Each number is 128 + 32 x the weight over its row's rms, rounded and kept within 0 to 255. Layers, rows and columns count from 0. Numbers have three digits each. The size before them is the row's rms in percent of the matrix's.

# layer 10 MLP down (transposed), 256x64, rms 0.267, rows 3-109, columns 0-63
106:177089093150209170155111122116116148093080151138138138096127168102163125147136150144152125120146163143130193114090134092178119080107104156103116080125137106053135108216118107111137152075164130
119:171073119143123070067165152143126115142105167105151122116103106131140138074154110087128107119174116184165113082142145114107065193117121077067136155101129166173139155090185106139175110141104103
105:152184154129124145158151151137120136101125152114126168116153177095120153110130210108142117150155117155178139151092134108068139139138131157144162150111049097086093083085138125053168143162143205
107:150142108113074121157128131122126121136151088146113110135095135138148126109126153171172084129134112079130076185073178159150143086185114147097109097175073173157055147130164148112112036136141115
062:108162134129172158122085136069058126156121132096142107125135123162194068074168160119127148130126091061097137159097141123090091156087151118095163131138144124149143085080086090156138103162196135
099:190138100135161082093146196135133119128216131056187091146127128143137135085125118091049127104128123129120092071127141078146180157108103143081130123172103142117138138114173110141114139165131148
107:156147124107049134164148132141194152190112159134130127060168187124070107129128149145121139129147137108119102126151105082093130092145144195096069087083107110183143108088142093106125089150147101
103:135080138114114190141114108107136156197122136134109052121128074209123158216139125069139156138143127137095088167066105142067168144129130106136106104151153174134125153121133137150147094117114115
101:080110069107067144124156150113201120120091114128148145136094140121154101165188129123090139097133137159097135085196066097134106146129098115122197139152158106111099177101133143209122118110090111
105:091095130115076158120151109171180139124132130110044122129081167112145087139143109112163133128112128135121124093170075098076129150158141098135116206120155053139112149139170102136212099123155100
110:180080135145109141121116087107115163118101121163210118090111148155111110152160145131175141103088154099102147149120159089143140105063123106160088048137089104170134169105136202078088149131148130
102:119132156149120117161118108177131129124238127076095131100161111116129129151123151069110104099096112121117139094112147092049188151169135154136153078130175149177139164124178090126094110106170109
101:097122141104157132154139171054160116097169100160173118150135124138171066100150144104086119091114125051179121094163103065106192115134185128132145148088168139146171120123174124125154078125129134
106:181209151119107120122078109120139133131108118134053150142141176178150104114125161100106120126169155069089082137208085100164186104188115132108122091161123154118095147140122145103122155103152105
104:103100091165137130113138147148132102175156156106148110125172095111129154092112140136143114153139119029077162091065180090178102105129122112140091134102122112107151112069148090075117113060188114
091:178112107092150144106108118126089099129100123162156123163065088165122180118135090154082135116167101121140139139032099114045154146070124101134138130159122123140123075170184148130102112123183125
084:172087072123081159095186133131147141121098189119130086122124070185122129175148125116107212120135123126076148133117111104116098135195112123157096153106150132101146175149126148102189068157108136
109:135116106154115159079145142105166096141145155107105108171124162143095142164087083113113220119159100148170121092128095113132108172188141133129165164077174063151143156081136123105187132082087146
112:098142078119109092173113155132141146110114155114087140145097065144174075165189173112112140100134127146146079108143126172139151126070116118129130139090076157141108113213086166149133058088158145
093:111181120133142063100117084133120139158119047133148149089161134143089099175128125123152041124104131110129172103151126156145109134067057145090162089150123093143113142158107089095091157085085123
081:162074186126123121124143043145118153134108190193121064136135130100153133083158102120130150170165092157138091146096129141131088119053154069104131116150111084085135144090075109148137101125140124
093:125147177102135140132149151192127179041106128120101157122136147119170123121149152112131155148115078091083110165170087108082173096178164113116184147072176144092102110144154140098164089088107148
116:085160113090111174092149155127134101145200087124148120131191129150078139092142134166107072138094078107066096089127184167121122111148106177131185117065128143170130123143170119124166100107098135
093:098106164058108154151104079128099187158118130136129171108145138113181111158115092165075103092125108128097136112110189115092202118081180125156102197150136146151115155157136063106133117139135093
095:150164145120134101089177048132092104113160174132095156136110099145101122095140121116067141122193120124142138112169136160155136114131084105147100109108071109154149063181149124186138213163116118
099:079071213145114118133134122111129113114124186157111140113113109158104099124181115064198182170124145130110172131145157136098083091188099159152165157161125133133166144079089097153130114096155111
074:151163158168151099137138106102142118161093050105146079105140112089140078121111160150079084148115098110137192204134133160135125075089134118084188107103105116171172145093111126161125098156176138
099:108102157145168087090118124094132136124124130102127089111061132110132126181182132144142111148148129117103082237131144106144195109154123132120121139137111140119164135128149166053186135077194095
108:084094103122091121119098110155113126124171152106127113109110073119127130197119129139168137133131102116147135107058138089073118147101118151185146093122119158174084197228148149162097088172111127
064:098127163114168080131061101113143180174110074129096108112140119076152056140096120119160103136110099093153156108149150155080122086050148110132159088067095131109135119100150074121152126130182136
098:129125138149105149154147109182206183185074126123093159132112090110216104127124134168166189112164114128167170108156111133175160156121149066107163165135123113128123151156151137080147130161142150
083:071158162083148104209132120106114105109133085122135173143143177141177160126123116110172140103096138108132143151200181151142067088127140129092110088123079140159135171078057144137092128142141102
113:091175092178125111157120130060132169108127185084118161099082090138135123171144111080140176102092054076070126115092119127137103110123127106165109121148090169129103178159156151131138165079146106
088:171177161146093145140087092101092128204088145175107144113103133163152108085095100140116182164132086097132214083134171167178139089087137135118133145144117180095132105151138097107166123132162117
070:123110151187192148128066095096112098134133095101157135150172164113168085130141147106081091121143140145156214153123136100130117106084159106067121120135138098140137056064111101079153129107139164
095:151175104066170138146154142165142145090117093138148101089134109165163076111087139130094198118196121134097136123135137106149108194091142118100142099134103127151168045090196109133117089140129161
083:095122122148134130131130168109077117166144082172159091122150126204164131156158148159142197145089099186114118159102109140177186175145129132152169146135206127148171150139179122076146107137163126
099:136161103137174075133153111145152128077146137123138119084117184170164139113101136102112225072142081041138136151167121102142126162100121064130166122114075127146093130110126133112133175116177136
099:150100124115107107110111121138119174079154123126170174166046107111086113159151170131150122156101133108111054119068125114112181118126141132192113147128151161120169121197134085089151099068170154
078:143072139136178086165110143112109183139056118147101171165130120120142113138099104129188183096153097127110159154076090158128135096077127036119182110135154166110106101109103162171109146138119136
098:147132094167115108153188117124134065075114137116156163113105100147129177123125062152132062160159084112097086173112123117140132129189173153146131188151101161109166119115122109141188133183075143
103:161113175175110142144217091162142146115107112104140089096140112176209147137126133142140127113113091130133107091114132090144091143141087119140122136112095176140104138205197120199108119188123130
112:148131104116100142106101154175161157104138186105105113091159112153118122159093160128141105129092073157122082145134120138092150181197161101105090159156167127162158144124088141051142090092187063
108:149149059113100107112160110180157084112130129143115099132162077076108118112123163154100119121095103155142071079123164121109058155136128110095189100117103175107054149176115148168092077147134119
115:128063144110143170115092100097106141170111119111153089130100103147058194128152126132208147087169144163106130171061098191123138142132127116178144094135156087092092154104136140125104149143124072
116:175129171142084117158131063122095086102060090094124176122061175153130110125159151090102149125106119133103099111145106154145136105086121144086108064139079144111088158139171103119199141154088103
110:097146153149157058162173101116145194102108124081090113123154162166178127094124116122059207122112148084146151073121097149143164143168169157138070138090171149130146117148114098132087118145145136
069:131154169152151110139097080107098116123110080146155169190167130151139116134123101091122094149094092146106155145139155108133078114142126063082122141084209098129113149080163104165122044151150182
113:156102127145198186102075073116151140148114111098107110090125110172163125124135126188117167139137121145136165192104055131154065123152100135194091135118193114101147116110132174090110156157127138
107:056108179115133145078123106108081131086148171079193144113166093132114164107138151063074159110158131154132100148211096102107115141093127142165114132119119121147147173122122111138151137176141198
102:153063134104121104135149101155090152133060127130137080109156131197179176101131090144125139137143132203135103151132123056093120131163101060095120113123178139092186135142097138145086124131126074
108:147151159133168135141147171176130198151167061107133082153149159134145112073111144133092153139117059131086144097095108142121039172119141078115164118167147133113104099115202129102117126122129165
107:176150121112090137131121128118128160080088155145081046145103125095120155121097115176141230107121081156069135131171082115132110111102122076106121144120125137087123091127182189104150101122099152
106:134131108144140176126143117074118123088089185124136169038161073138088136136167179155124164136112086141161128169069063112093066081137132108133099161100133122125083114099087160117133151135140147
106:111097119113170122118112174102112155106183082125193133147179102136163131137159086140139119197154151157126107155141137139147114158127142160081121152150173150094180131107173108172100027104184139
109:163141161096150150134171165087130115090160104167137133157110106115164164102177130119117154153138154135094164138155079174128060132073141174106112097122111131177175226115119103087159077153106118
096:164118113081100125108111151120139175070159143137098081134131157079150062134126149155123184126146074155092150132107121132123150067130140154127155097122187189106129132195068102177181166128108103
103:120109111113140186129151170083135177090136112094076115120090140115111139153134116100159158156117142092090116135046043136107172112163109117150126182089061148169159102119078156094161128103155111
091:150150083082158148118135156119138115139122144150096097122100191141095175121162099099165135148115096103042130069174079141086099114137124131033109126127081080157142152147169129128161180149118131
090:115136137215160086134141130175188125185109093127116103158181200114123095112112135152142072086129087140200165113143150137166151147123127073110121142156132119109161079146118100172093163132130162
080:129119171128136165122111085159123134143126098109173164140054115109120079134118147145104139131114120105150186134129079153079127163109167144121118131087128137042172072107071161175059123118120193
115:126145133142111147145143144184103172108143127105137101139093121104098220101082127173142242122084122151137152139123119088122099110164122118160101133102145110151137157119136108083226091125106154
098:122119086147136138141137134070095129133210113048123135081159086080098095172161125155122135129156118114145134160073095104113121126114137115120042110121150085124124081138118166150140089167091198
076:143155161108215117143061144087156116153117161131161166127081155097161134107126109167075137117114130081180153160156140163140127127102101158112133143140134117092178093086102115158108174193193167
102:133131126135077069170104125098112172136141111171111129115159112095116162149143167177211139108106101189095136108105132164125125109126138154156123143144159159152097138237094065114119126151086085
117:138130109185158117123187110156145103133076157167094115127086201150158157146141098161196132132134095124114156136169118115158076128117098174135079124126140155113129136161040139118119154131093045
085:087136143146175176133077078095088195170139116131145160144124124066125164146096124104115102052108145134152109114155128122104089118143154190114151154131146077136145145121093085198160184083124106
117:174125130066081115164138171131110146134104135139124151172178171133112117060063082106101150145086112157078140080164129119111199079165121105158137113079182104136143132147131081160120146130155165
092:172108152120125098117195118173111123130105105105118134206126159159122100084112109050146200168116155143114050126090139114118115138088124154126088171108143112110091111139143164190119088081129097
084:105102130215176152166102174112090103136145131122115173101178161113067126195095124122111059157113131090156130163176147164117112108121158189100151114133137120125154109047114096120122133148152112
120:095106135087165119157107166149094140098114093151154193143184106158136168155098112095165151138176135127144133094124181093170071079081104207157105131113132117106138083150077099136092093143095103
107:157098103116123143173165150187134192146061096133155103093135102161088130126121134145151128065095158176175136078113124069117117116108081138124087130052163148102137098185133133153145148114095080
086:142118144117110126139057110080126105135095085152177207175136096096097125165138069130144048131128175090109089116125082105141144144119123151083140093119174182116146183138091101113131140117150080
107:107169141162120114082157074129184153111134112173128086144118163168167124166077123157114162148119079151109108124125151164167085095148088072127128157042096096180153145132118095089118160127131188
106:117110080134163171088065149040132097122101151155176180137105098177099170112151100175136172110163157129163156147145126127141094104149179140154094177148191133100160151113106147126150170151139150
075:092154110183135143120134125091088081144136174134161184102094138101159099145160110153081080115116052096182176157099080148110074137136127113107116101094102124164109127109060085150089122174137105
101:122059155133162123098150155107118129085177131097096104091111138094111151160167177129120137096127130153153072088158039150123134108150132153180154212186152101112128076127148100121111183134118113
123:128149124159115125172193162094090154082116159129166173100136188145161107108183149094084206101118127121134082157149123104123121161164202126166114169141118109117161111145139064115095164099155153
090:086147164101157126127079096081135090120091173077151157160103131183189174127143149114178169122096132150161162095107165114105131104112136116146192201130120133150092183084154132117135162115082096
107:059172124102105174104114130128153109144064106194105098150150129150139107156155105114189081131109152125093129109109129153077089085087085188151179127166160097129129088154117154163076084107115113
111:176057132142100145106126118112147183143143103101102082141083127123122040099146177090130153151147104119137088137073118125097117147103121093180142137101132086163151126166138121070164071092166075
011:130104069192083183149105133172116121114165104120082148115099171170148186110188132107098149048138130091057124145121104183126106108130130153138127143145102126125078137146116091183170156130098124
105:114131053061105131179141143148136096094151106076156085141170140136114081165163146120086158114088135152108130121102116169158154189135141152130138181140180113130110136132089166124106056169121191
068:119156125184186150175108181102142117174154076156157146149163140092169128165076122124126087083107149097167140152149156083148086159084129125113146074135114106150087124099088126190160150125193112
079:065136188158163099142096113102113127190087103100150137073122164159159142139117113164134082142084133105082151111080174199108127138105176137170192157142163133125119085128147129141107125181156168
107:115080175130134088147160150108087091118161124175103110144140114117092121135073093070159128153158139176136096112163155097163125126162144197168111117126164153109076146121094113134075109090075045
115:102141117158090121144101125159110162138138109151148125149200113032111127125128106151141145152178198138108103104116122115079145192119146163108103106096129180123105097208089128140103064127127078
100:125138134120114106129109124147135155128154152177114074144094090177163162123172107184112211174105115139118150099094123145136069168135126095144157122042131132120116121182151158077066121157074108
104:149135127158171153121128169112145105153125118144196124100116151152110081149161079126131108134104048134129160170138141055117198135151097183124153184135159161122073174119158127129158079156181110
105:181159092053089131107182162120165093116127125125079126144152178151118152120101143069097113116176123143102066125137145136137088131171113112108178142111153110085121099051133167095191140136134086
117:145097125085090099113108142150125191107130164089123071102098114141105135101152136095137235119139107124086095121074100102086167141141103079147099122107160164085119138185126187088144093094124119
120:096104196183089138110134151085102178070087053163092123082160169145155137142160098142160114141129118140131083143133164153155117158152136184166159161095118146144077096168149161135120091111086112
101:106112109107122101160145156143104153157139160109146147110181158132115150153174093112114226080117119108152114105076108096085146146157137160147041167094136165064146128102111079123098167159170122
074:129128161146199133171119100078153089143157128124121199122155132097146141140099163146112053123104171141114203161171124128136088092092097106086134118116159092110121128114073132207078142100127139
107:078167169107107125144158141108173103153143163106160172072107121170111168094111076127186041102093116120089097201145151062106158103142117150151094122146143153138131142109152118138102125071147129
092:157095122114093107102133140143128107105136181097119112194130121152084162129154161076147128167145104169068127157117123118088115118184145121096162186142053159161182124142098159068183089130089107
104:116169157106057123089149166134131156050133144169144091181119113114079102104155126154109152101094151128124093164153106073074203110144109163120117160124175129077156120165145096122141093136184135
085:083133152104131117106132128135112049145097091140063135133151165145168134096160081132092169087103160051144143104119190120085132078116152174115153186122151127084115117139148103133082088159180127
066:097179176174156102149110092112102095178126123148133158116136152084167112130095146128089061138164107134174158161144166144129104086082147145082176076107084079099125106061117096170139161095132144
096:119184180112142139122076128120171146122163120142192160087166137105134132064123081119104113159129147118144124177148129091152155061083129145043162110103127103175079156141085132136184118120130086
100:144111171138161187146159160096109117080199116120149110144138105174045175136105127148158118179121093078136104187070190120093183110112121139151109145125137114123123132079106149103163126175124104
102:103152189093174092124092134155170149087130143079104120114150114134141152147100134101133132190056181139137113146086150178118184125139136088140096213127117139070166100146138133190145126112158101
104:064161044095110169136078176143131177125133155136073128136072107147143121123107140144122188145149078107078105114099111146116153114138120128112132128121112195172126113149119099032131077142133137
114:158108090178143146132190123153141189051139124161177119062115150169120108138152089149083137132108112088117067158105111146159185165097128128072093128136097168144162138106078160109097163135139125
103:113123083138069147080154116111092136172137175095146136103108119189134153126155177124135100131091057147127131086104044149082128171150142140167111115109156082073135167161113122109145106179123186
109:111063140121144165132104135152116111172128043126147074122110127127102153072097102078148115085123132129130124106064152101116087128094100175097129127170151100091138135167189162119207087134155098
090:101102185110138089120128068148117156117089133186124099174156136143175106097066117119102116149156129113105125152180112132147142094125143053132104113087126104068134075094140147159136201074138180
# layer 10 MLP up, 256x64, rms 0.267, rows 4-110, columns 0-63
121:152123091105139092133111146185101141136161181132125124097140061114134159105133136087129108099156112133117164140080198136184125063128125138158136194149152130115073048128148142204104091127133159
104:101162131099134076157143189097140125167137120135111168176154119043161180143152133137104125159096150112168149068088145155100094134134119100134114100159089185092106110144157134154082116092202090
098:099164135119139142172115201107138090197141160098137157086083082127149211105131165125111092081110138101133135153106093115099117121144084142145190122146132146151147117127145097193101060158174138
089:171142059155065128097132156176137074096148076118147178073138114137103176190103098084126151164102182120171170100099086124093108105108145099125106116109131140127131143139183147117089097081119114
094:128161082145140073137156134139134114163086146153103158178080205152159110189165119180119094139114148129127113133101139110093152080115115160117132185113045101124143137114067089073098158155139126
104:133133079130126108133153151112142146096144125067097096109130186090171118118091159145190081211146178118121097146090155146110108116149114146117130070177161085124166203151145092102108143097083122
105:141127139112116169080128105136124175149182151071179083109106107060167061140138079112173121163190145182118136085095129120124110105123137150097131091149162127117091122121085094149097163102088182
097:161180104092112072127157098127131092096089170130104156160088109132163161075103082146178080152130170125134085106134161185120128138118119079141146205119107167142111164128106089151118185148081092
116:128168152121138051095163167115124139129156143159114117132128195101071152124104140093064122065151169175168110093139124168109152150122185107161119114081131121215121096140157185120119126119152115
108:131187138137127129145103106102123131154177096098059179138167178124124154150111123109122158123154203108097132137135137073095181130155104109106163136075141106199140145085140147188127136177115058
101:124119112101178103213133161143143110118146135127108102123151097150210154090158121100149066109180076092121078114125131179134184084108121139130138130145129066089117133090109141146165161075161095
105:144155124101145120067044129152149113147164187145121129106108113139113115162164113141153151096097090119159150135139141134205185172133098199125088086111152067144081085140110117114108168134099086
103:141079174151152161099158121168084146077132137068187124102117045110127114095129094109142121141150135164159210081121140128101098068121080151145117158109176094138125104087135157131125154133161168
091:132098084196107111079112152133094160148134075130076114113161174112106151153162116081101135200153130107116196124148141095085170122104166133155111131192113123181145063085163106122119143109097138
084:160074104100121100171105177119153128103136124110096096141144127155137114173138158177166130075113108136128137108214181162135146175101105097193122133183103128114118056099121134167180170155092120
086:131083078043123123132148189115152103088154134055131069102129106108116117146168123087139157107097151137094125090108123129180112197188084119154157167112160106134173105106122145102091154138095137
103:109185143124166155152110160148112173130121119150164158120144189074077148137158179095110142181162114183094116123135179165136102140108028101111115110151069163094139141095154128102160136160107136
104:179176171064130105132127113077125120168122152141129155140153059137149120126142137125165098113139087137175120099184143125096175167149171130071122136135120118083124123020087155141099158130158092
090:119081099084177133161123142131085172126135197125050126122164142153110119145137100094088109097141172128127122116129126062143095123063110118092158080112151164186068131138095160173112093100098146
090:106193195101164118155140149076168111084166164134117110122107130135102134120090076155107106143185068190174120095171149174091149151140094107174134140117149163137136164137125212130119106138143122
090:086113150134081141109149143154138123170120213138190146149089091106132117183112080113157098150178127166126085058101119069124099122105173172082131121138095125136141124083167100092078158114137134
122:212106107171114143159124125123134110195133143140116099121060140121124085133119159140134152144209113123106111183152152111116049070088107140105111120146105175099106133097140160135050154134117157
096:141143099109124160113190126088068107137129143117128075085171106074088131134182154147119164143148193047093107134155127130166142141093124114118120071134065096155128112156177081123151152123127180
094:178146194114112132123122112101118122096105159174072147114131086146068170082138126165180091167206140084184093112170124102130161152092119149138073091082092130148119155108108089147146142116113103
098:176127138094146114088153093124147108132132141119129167149114076158127074097109189055121156087088180113156073107153140158100137143084095181111112141127108179148077141099140101153151201178146115
093:098103064125129148180134128090172109123162192111098094089179149165144131108114113110162128110130187146106122108160133150169120157106133163180109121088047159109085108153133101091151115041138129
094:109150140083120174050139095067106155125191131147129153123128140147138161114112147159079119095097163066127104075129106130156121113181169111084139173135133095124135100106094071118148172195175141
121:137161128137096157116116104160186089176203141142172138149141173109127142100135195112079091164163077108116142127061122106154120131126052173125176126106125133114132093136189100087107175122132141
082:100148086205105129125202124116081141072126160149142147109042122127110147105126154105054146164177170179078148113102103111137102121135144142128145143159174143140092132111087167118135139116071116
095:194155121130107104094134180161127168171122082111131162144213153120104162088127169072169129145098133128141124165149097097116064101090125160118136155121107088113108091084139127171164146086071162
084:143111029170104146127113140149132128160170147163147113117101147099037105109150116135079125149154117128108115146129100119192157159143153161155113164137190101104055098137176127097119164098087151
103:135112112135150152147048159159122111129116088140111097062153184152139083142120124098061099125163134103128123151127162120148166119124136203178163101131141108176053170113057149111165153139114125
090:116129160109138139085091158115097162110112159116102116095066067096131120118103179162133126138141179135156173141141170116103166172155128126089063200085125122106176124133094135182132172175103070
092:094129133134147121130099181149154142150154162086162120160108127123074079075118105180146133104167109083154082136156125164155108114183084121150136109114082048072192148176158121127134136138120067
087:130130085090115066151102117102135114109098133134103160135158174172057141197126118169176073132105135113092144074153153148085105069114135117134176154117133178068171172101130170147142156136106111
094:134099111070063097162136146175154183088164150094096177090153108102120178135153165115107139120170126145076087055107129084109110128183125155130117120119107144150115097184162171162097110149098102
107:177160112161106086180142174166100083118176089078151101141109077139154175120127133152101080154118126169128125102131137111074035147085144147154138114076111138088134158114147166175117094097101108
099:208152119128190110167128180103104115139186113133129151103079122124115092086135156114144176110079109131131173135153158162126094099123144067178091127058107178159106111080123110166155114152169132
086:115159114141139091113077167205145114164196138063113184166059088174116134104146155111102131180116145119120148104156139142096109125126116080155077115162153163092104080151100116129132127079169137
099:125142111114133162128128094183100135133138173139131171125142138090154045142170117096112111142111162080093066115097151107195174115110151140110138042113161133173140185118125116113132161112205137
109:101154115135102043080107121205123086143166143107130165088075177124159137099073113108136144147128135164130114144116135100159189080086151130101155132099117155112094097132189144186132145156108176
111:112122151144101147079106147200124091155086141111101145089155093145094138161044153145127069111112100101168103136151151146070093144126155116122090183166136144156094162165134139153154107201104083
103:161170193155146161141133107136089178144105098104156105101068137135086097103151106086145102162111092141181117154122140157198134093161135182130132146170084209152117140138082122166103156130082117
111:096145152083106112102132131116166095144146116115083173102178058112061189118109107160126144083076134146122122158109142153173149127137092126198121101124112151112055138067127098136108160148144188
112:097123125134106080085125159181128151127160104119136044125148084112105098171148137127057115096154120112158099106145163166121178187140125150075113121132077080118114151085159112136074147110206121
095:086127133088129133123154152134186086148157120156106145154096140076192137111141207108102113147115091159110155185124151181146101110166163114065153079168115119065083176138136107148170122113158113
084:097065078077146096121178146123142148086131114150116122084096142088097145129107161155100141085152192104160117105120156198080158155155107086140142152163063122108163136123097158162165124093077092
108:122153122181136156142106153170188116161162126143087109056132066152159047162187138120148123083102141091123124144170152150088139117099158133121121156157144120159152072131111111078115171187098150
105:148112107045190115142134119111120119135136128121172168125103114080145099107166178111064161080180151104086136169171132172134104155112109103111133100086099118088176135073164083146129179160107156
093:171116144183129110136100133103115149178143094143173175074145145091121148176067167118140113110099127140141131049157114095186116139114100067179115097131106179083133083067159115152109104136104124
102:092127127152199084096102081126110117141145120159140138128166097129127171071075123102131133162125203101124099132112151178183148092127102183125063062131148061118128118172145114135096147154117097
099:115086142134082161117163113134212161227184125137133165064103138112135115146136112071156100183165124125130137134117127125096099117152124137079154071160135147135102124113114113178100097104146068
101:103151097152144079177142155141112162135143108122084175133180129151064099105077146125083133123113132119120121107175178187098123109083101169177106079122065107106061181158146125124102150124166103
105:134136202111088161115092097159129139117164071103128124105166118051147131071192121103154122097098074155138191154175077100137163120163095154089097162156143135151097125143158118131135161174127126
103:148086162176128094131104169089172079202129132143127133100095050125121159166082141077155125099128179107106114138138152095111085135134057174128142134167096100134098144156112170133079089160148145
095:196191110090141151151152128123095162155103202149124159108152181114114106149091116133124109109152092051156139110141167081105068122155111147119131155150128138077171088128047112156137098150147115
098:138156107108155180109115092110137082187100101121079095160122163117122138185136087159107081127142103126142064128109104143187113131130094142180168203117116124154144108125070204145133154119182118
100:135187163133084128128171136131140147127171149174188131144137139116103094071074187174101065114076116167111148085125133129111140108099178074095111140166146157137147143147138148120065103119128198
091:145189206122139099084087185163225137095118173089105116101098083123130148123138101126111147090121130087140092168137163166114106152153145126054124119136157088136115147122146182132086136138135099
095:093184077140153116104149156095142139096137100143121142077174116110132171128178040103113158143149152154143139167144112068142120119136100117089168132085105106182091135153157179068108127149157065
109:098138166151160140078129135116147138172161134125127145037161124085144119159100206136164162098087122115152136099147092140171151083092126202100178120087164155121142077102114153108113170105137164
111:090087120121143145114102148142120091148147129141102112120187161114106238090105046138089138058165137122158098107137149147149152123138118094098159138187111127174149134164113096118151114165079170
086:129134140140101149111170113136139130112115160135081118089199110130172074184117095079128145093099172116084171177136118118160173087112123133131084157105121088154076116126118168035086139162094145
097:133156094073186110164077135138128152113166092177214193104102131067138147159131154155116127119073145146130171098114143139140153068124141087100152161093110141105132083099085113147125076129152100
110:128093102104130168146131123130096187097117141075179130119108177156106141124103171068079049153104084125146119155136132145191150152108128153090137202065127140125061105098104162137151142124152115
089:131106159126052151137147174135128086136183152119091124141178171126156114129122115114135118197107163110119199124125121114126166089108094133175108051066113160077143111127095165119118075104081108
103:183099094136134149127116064139119063117108097070095137119160121148154111206126106144136094105109134120097090114198150117140163107167100138123183173081163166094153110150095136176132193122148152
086:095180132120156147153119102147133148056138169085119150084135131124146130147159153135059068130113133049143110138098086082130151090100145187163118194140108196096100074139123126109119102160129139
091:162121096082127118146164110159184087079150186133102088101112084150146081086112116173182134096212135155159148118159091147137139133110111163060142144114117144102159111114174113099141109191148099
115:152167091130141153129148112162146166135115121089166169097118179135139159159167073148091097105112109100055048146169132130162104129132139135110152137170042149133126137086065127124092120097129069
099:173147122191183177140083091095139105153127109108070110128130175133159101130107075155073116085071155076146139109165089138059114092170126132162126174158115159146152147130099154117157151173109136
090:104150130131148167082141129107154113116142202082129177149075101073102122140091156204118160087135099116128110089123121172155126115164105145130123136151155088071124106118166179169072063153102100
106:141123131162138149124079144180103102108135147195161171116073116131175076132182130108139110129135124131101122145107170167162154103144145115036103162122101065170077086152060134142157145143153107
112:215157122120113066141068130159111072172100118108186155123120123060087145124115127097101120062158113154132140137132085138114189121138137121128129111137124098172159117148208142155149121184103135
094:134077133162095186129131116084129142125121198117116123180109161135110053151108142107163116132122188117074116095111146139221138160126173090144081150147116148123149126135147142122104173141081198
094:164154086090107159106213152124151116157095121095090141070159145162148090108162096158084119127069139081100161081124163173133129148184168148143147171151169097111139144130164116168108132183105115
125:086092115155117126150116120130091158095112100085190149104135151134103129163175160143125100092101129176185075164120137195098132084153141097092104166104154082169152078134128156161115217124103117
088:080065119110065115153150161102057068145111124086094130133138108080124116165135197139108171097163141107154163081127151077134158139147087126085151102145067173157118118145143097142123143104165160
099:146033105118118104155128142173100133099158137073121129088115143147125140115180225125115085125165126083139124127118135089172113138130122122099144103086114215108106097145141135124178161161187133
110:149122087129137152129090133164177153122155145121116176080096173123167096140125183108150062092118132076134151149085178119139145116117128048166148064129181140180115175111177148105141167100118109
010:208154131119109164119123150161171083160175144101149146095102159131136096123110104119070091183166084141156179084138154151136088065146128154124105177120083120165135097076091154162090160143105133
105:138172112091129134146136153140164132090153123091146139088159191113076137171128118148080117134103158093088099164119078122095146141084155124072185118189051078126147140100116115102113078163180144
098:173115191071090119145171085184129108131105066107159132118066111114116118105091192121122130085159152113108150099101099164087162117168155163134067146155127147113147111119073139137139148131076185
089:163104138057159140101165145130141206157125197125133144110146125154111109073105078123081093221095135112200126092144114144085136130127112160148098153137081162146080132123080120128112111120129117
095:091155114165064154112074109138166138180105091089131109098106155113183180114160103119067131077114147153117159078182089144125111121136125123124097121106142100175124140189166152156146103194080143
121:203159154128079112054111143106072145158089128144122191134150111079075104118135138173087098083099133153135167056130179137143151165119071104130158110120120153125130139126133152095092175135140156
099:046209098146120114091131073117181117133115163104137115120168109086140120138106076111195120157120099141103109084128142119101167105134108145101143150135166152142155102085116141157203130126094054
099:147173155140191139100092142101119136080138107164135197085141092125100099174138070132148099120135098174114126136205090082081114168115081149107121145150159132164108111128095161122129163098191172
100:141120141158153126106112158167128083140163076151146139179149113108154136098096087105133105131033122067125185087134171129094156169112118191100124138143191118162114154118094123121173140092139062
142:162133068087073129136118164160126138053174150076166060121134106095075133112170128140114154115126157178073102096121157135129152096182101140126084110121125158128121099164166175087124136160083147
116:143098144176154181145143107083122156179166121138065164082185125120109193134131172111128095113144179108164116143130095135107096121148073135095186106137092092108168094144153132103097111054124164
089:070109086168107110130140088141106108125116174140155217108150109157136166101195117075148146147119087086118159089186118118176147144132126170087116117114096134166153105082126087139138144143200160
085:142150134125127166040131163176043181119096163115130102101095177138100037096156152141136129154173106183107141141115115151147139159132093188115123116133138103160068139112120131125126138118099167
095:113173167132137185083101171078096149153143107139079147116161127093146132115139109163120125139140058157142142177130147093144113105179118121174086083176123150137146095084147111214073105098105168
093:084086145121189137090096125164182131169127079144103144142087131126108129091103113134153124121163148079119192113144125163124064111112108138126182153195099162196124115107172159067168128090114109
110:138145129096213135130125063124140154094130147150150172151123104160145064106114088084147102087128109049157097165132187167182119105135105161190114132108145148140159126074133167153158170123125121
094:158156089102105125106063143141150143156138131103128144143137163135129145127154139088095131196086103166166067096167098081175179084137184147116133136100134078136133146129157169070146123199073138
092:109176075126111181061136102178120150172135127125140147156068064137116097080097135110128150199158133149128140151161100084148129169175132180098090152139107127101108098189166100091096144146119125
089:117134092122108122086123117082078148139147098094084127127158104138101146159111159106115113164107087148157161057159175112187138133157114086198114138123137186132178094198076110137099151162128183
099:105135141150118155151128186097077119183110099114082112089077161172154125167076157081132107148124087122201135146157174141164131109165150122084148156163178154099078127138178132151071099113114102
109:079150149147142063114043165110120091082140123113159117085145139114084158085080148069137152118126146196120171142151169162129181102142142106128120154126115138113132114101198097158121161107142188
102:119162102140113095118078143094127094143134140076121153113139176133160150124103193100146044115133144067118118154099145128106199113122141133170133071121143096087065152187114146141193093126149164
109:084157086164140091101198170118173127126145060152162147108169142107167121064072158113163150110148139173112151112146194125063142104139091146114090118170114139104123112121090084150122135143135181
102:105135130152114157084174088147164155156173169109067109076096190099130150145157120167127126090133132066108123137170159129166137044128107114125188099118155131133154071149176105120133111070151143
110:158142128109168111115118162149143089163141152147128113128129087134135156054150154098100088147139162130167096135126202125105157176112135114136156124117135182149092093155103135082147150146018051
095:101101096137126135109093113152125088129183123147183198095182141143180106138092085121119127098143128088125080085167123187163185090124147116152101172105161106093111108128084155084114110131052144
108:163130155145059109188130157152110086111100114088141130149164076147110115088132141084110113146163175133246119132149198122083126152121134128151160130166149094150088156085133102143166116112121110